{"n_layer": 23, "n_kv_head": 2, "d_mlp": 512, "vocab_size": 8192, "norm_place": "pre", "bias": "all", "init_std_o": 0.0543, "warmup_steps": 200, "decay_fraction": 0.745, "final_lr_fraction": 0.0}
Each number is 128 + 32 x the weight over its row's rms, rounded and kept within 0 to 255. Layers, rows and columns count from 0. The size above them is the row's rms in percent of the matrix's.

# layer 11 MLP down, 64x512, rms 0.0366, rows 43-63, columns 384-447
size [ 96  97  99  98  94  93 103 104  98 118  97 104  98 103  93  92 104  93 108  95  97]
[[125 113 144 115 172 160 123 106 116 137 142 113 133 139 113  84 125 111 156 202  97  65 146 185 118 137 116 128 151 180 124 147 154 107 129 100 118 109 134 129 147 112 101 182 135 116 149 126 131 185 179 116 157 102 114 147 143 133  90 135 171 149 100  93]
 [120 161 137 206  92 193  91 137  89 139 108 125 185 120 143 166 151 141 139  88  84 151 203 187 109 168 141  76 167 154 133 110  42 130 136 117  94 118 129 136 147 134 101 119  87 136  86 159 114 175  90 102 127 174 155 157 104 153 169  92 125 114 136 100]
 [143 173 146 119 132 152 191 105 136 114 134  99  49  93 237 106 111 138 170 146 157 148 128 149 114 156 117 111 109 126 131 133 176 158 139 138 129 144 146 119 120 165 132 120 113 156 182 139 108 115 122  98  81 125 140 124 141 138 117 159 148 153 126 106]
 [ 83  85 113 103  88 101 128 141 149 169 191  90 102 168 138 111 105 198 110 166 112 182 136 128 164 179 121 115  95  86 169 148 115 123 142 126 168 131 121 118  95 103 135 103 142  78 139  69 111 126 130 109 110 130  93 126 128 119 115  97 137 140  95 123]
 [113 171  94  86  93 128 147 172 169 104 146  72 110 160 147 153 100 144 159 102 179 148  80 112 123 131 169 120 139 102 145 172 109 149 138  70 142  97 113  82 136 148 127 104  88 148 145 136 164 139 132 174 167 110  73  64 103 157 178 155 145 119 122 127]
 [122 120  93 168 120 123 139 162 146  89 128 104 109 108 179 116 146 210 174 146 127  35 137  93  78  94 112 144 164 129 114 109 182 111  22  96 148 156 173 152 114 143 130 138 168 121 161 154 129 183 113 164 118 106 116  63 134 162 110 168 137  98 143 183]
 [169  90  69 138  90 133 131 158 119  54 104 161 146 136  93 158 133 178 152 119 162 160  83 146 157  74 152  88 111  85  84 140 160 102 165  99 139 174 106 105  96 147 125 126  99 121 131 114 123 163  67 169 142 124 119 186 177 132 178 111 133 108 116 103]
 [128  79 177 111 138 116  90  89  81 118 147 122 106 155  97 118 136 123 115 116 102 166 173 120 163 175 151 115 118 106 178  75 193 124 165  93 108 171 166 114 136 113 133  93 121 112 107 144  96 161 172 177 189 100 120 153 108  52 170 108 107 162 135 132]
 [ 65 170  90 137 112 127 140  81 203 143  95 170 152 106 158 137 127 138 106 139 133 139 130  80 147 136 120  82  99 107 136 113 172 111 152 127 186 144 121 129 153 172 122 130  93 153 113 162 153  88 113 176 164 147  74 156 165 154 105 133 111 116 108 156]
 [ 98 178 159  90 121 157 155 143 127 110 148 123  85 126 134 142  93  91 125 161 196 106 134 177 101 185 125 110 114 111 124 164 131 112 117 149 146  98 151  67 149  87 123 128 109 108 202 109 111  89 138 211 124  99  70  78 168 133  95 200 134 129  97 144]
 [ 89 111 147 168 138 105 134  67 102 124 115 136 122 119 132 100 152 116 144  96 149 121 153 123 155 106  57 190 149  93 127 123 163 116 150 140 113 110 164 148 109 147 159 144 156 147 133 109  75 166  79 142 146 166 156 181 144 122 142 150 152 168 101  94]
 [132 102 133 161 115 135 155  96 149 128 122 121 150 165 161  72  92 157  93 121 119 102 101 166 158 147 120 148 132 116 106  57 187 121  92 122 139 105 136 106  87 101  99 142 166 135 134 138  98 111  96 228 179 106 103 124 125 138  73 109 131  88  83 111]
 [123 137 164  48  77 129  81   9 122 150 138  88  92 143 140  44 156 164  76 105 192 159 207  46 131 175 107 127 137 146 102 122  71 108  72  94  78 133 121 113 126 100  59 114 136 119 109 142 135 132 127 112 105 148 163 149 138 116 119 136 128  89 152  68]
 [ 60  64 194 131  97 159  99 109 150 115 201 127 117  79 157 181 133  61 135 155  87 122 120 116 183 121 133  64 129 123 131 163 126 146 125 112 110  94 119  99 151 151  91 152  99 131 187 110 175 124 160 162 138  94 129 105 102  75  66 179 156 159 120 154]
 [123 147 100 110 164  75 150 156 129 126  84 114 127 159 179 119  96 179 195 187 114 154 126 127 125  85  93 163 104 108  89 147 221 148 153  62 139 169 184 101 122 148 242 110 161  91 199 119 125 152 153 112 144 128 150 172 136 123 143 120 174 121 166 177]
 [156 107 217 105 128 151 140 127  82 122 131 172 141  98  78 197 117 141 168 176 141 120 151 103  99 154 175  71 134 134  99 112 122 116  79  94 111 123 103 117  71 131  82  96 113 127 104 100 130 125 151 181 132 151 109  87 103  93 150 148 125 153 109  88]
 [114 178  54 150 147 165 144 133 119  81 118 139  94 131  60 159 103 144  90 149  69  92 169  94  98 162 141 121 123 102 113 138  98 140 110 105 145 122  91  81  94  84 126 151 167  85 122 118 120 116 109 105 127 137 107 129 167 171 131 144 182  88  93 135]
 [112 177 196  91  88 161 114  91 203 125  93  93  52 109 121 130 140 139  96 126 160  79 125 116  86 130 102 122 143 136 140 118  87 129 127 176 101  80  93  90 145 118 106 137 163 114 167 151 121 121 161 142 200 153 129  95 109 140  87 155  78 153 137 149]
 [117 169  79 134 118 114 132 180 114 194 107 110 121 110 125 110 121 153 119 135  74 109 153 175 133  95  98 155 103 148 168 122 152 100 109  79 107 104 165 165 167 120 167 112 165 116 130 133 131 142 135 132 104 122 108  41 100 133  89 106 115 154 137 197]
 [223 135 226 191  93 113 150 195 121  79 115 157 159  93 103 179 112 180 112 133  88  60  67 124  70 121 112 149  75 141 101 156 152 139 162 126 158 131  81 113 176 103 100 128 142 147 110 170 108  83  88 157 134 117 195 139 137 155  94 116 150 106 125  94]
 [121 118 168  77 152  75  94  38 114 111  89 112  87 128 149 136 125 145 135  99 148 119 119  87 142 129 150 125 167 117 172 120  87 123 136 127 142  93 137 137 118 146 160 129 126 172 137 105  75 103  81 153 153 164 110 148 149 106 119 141  82 150 122 109]]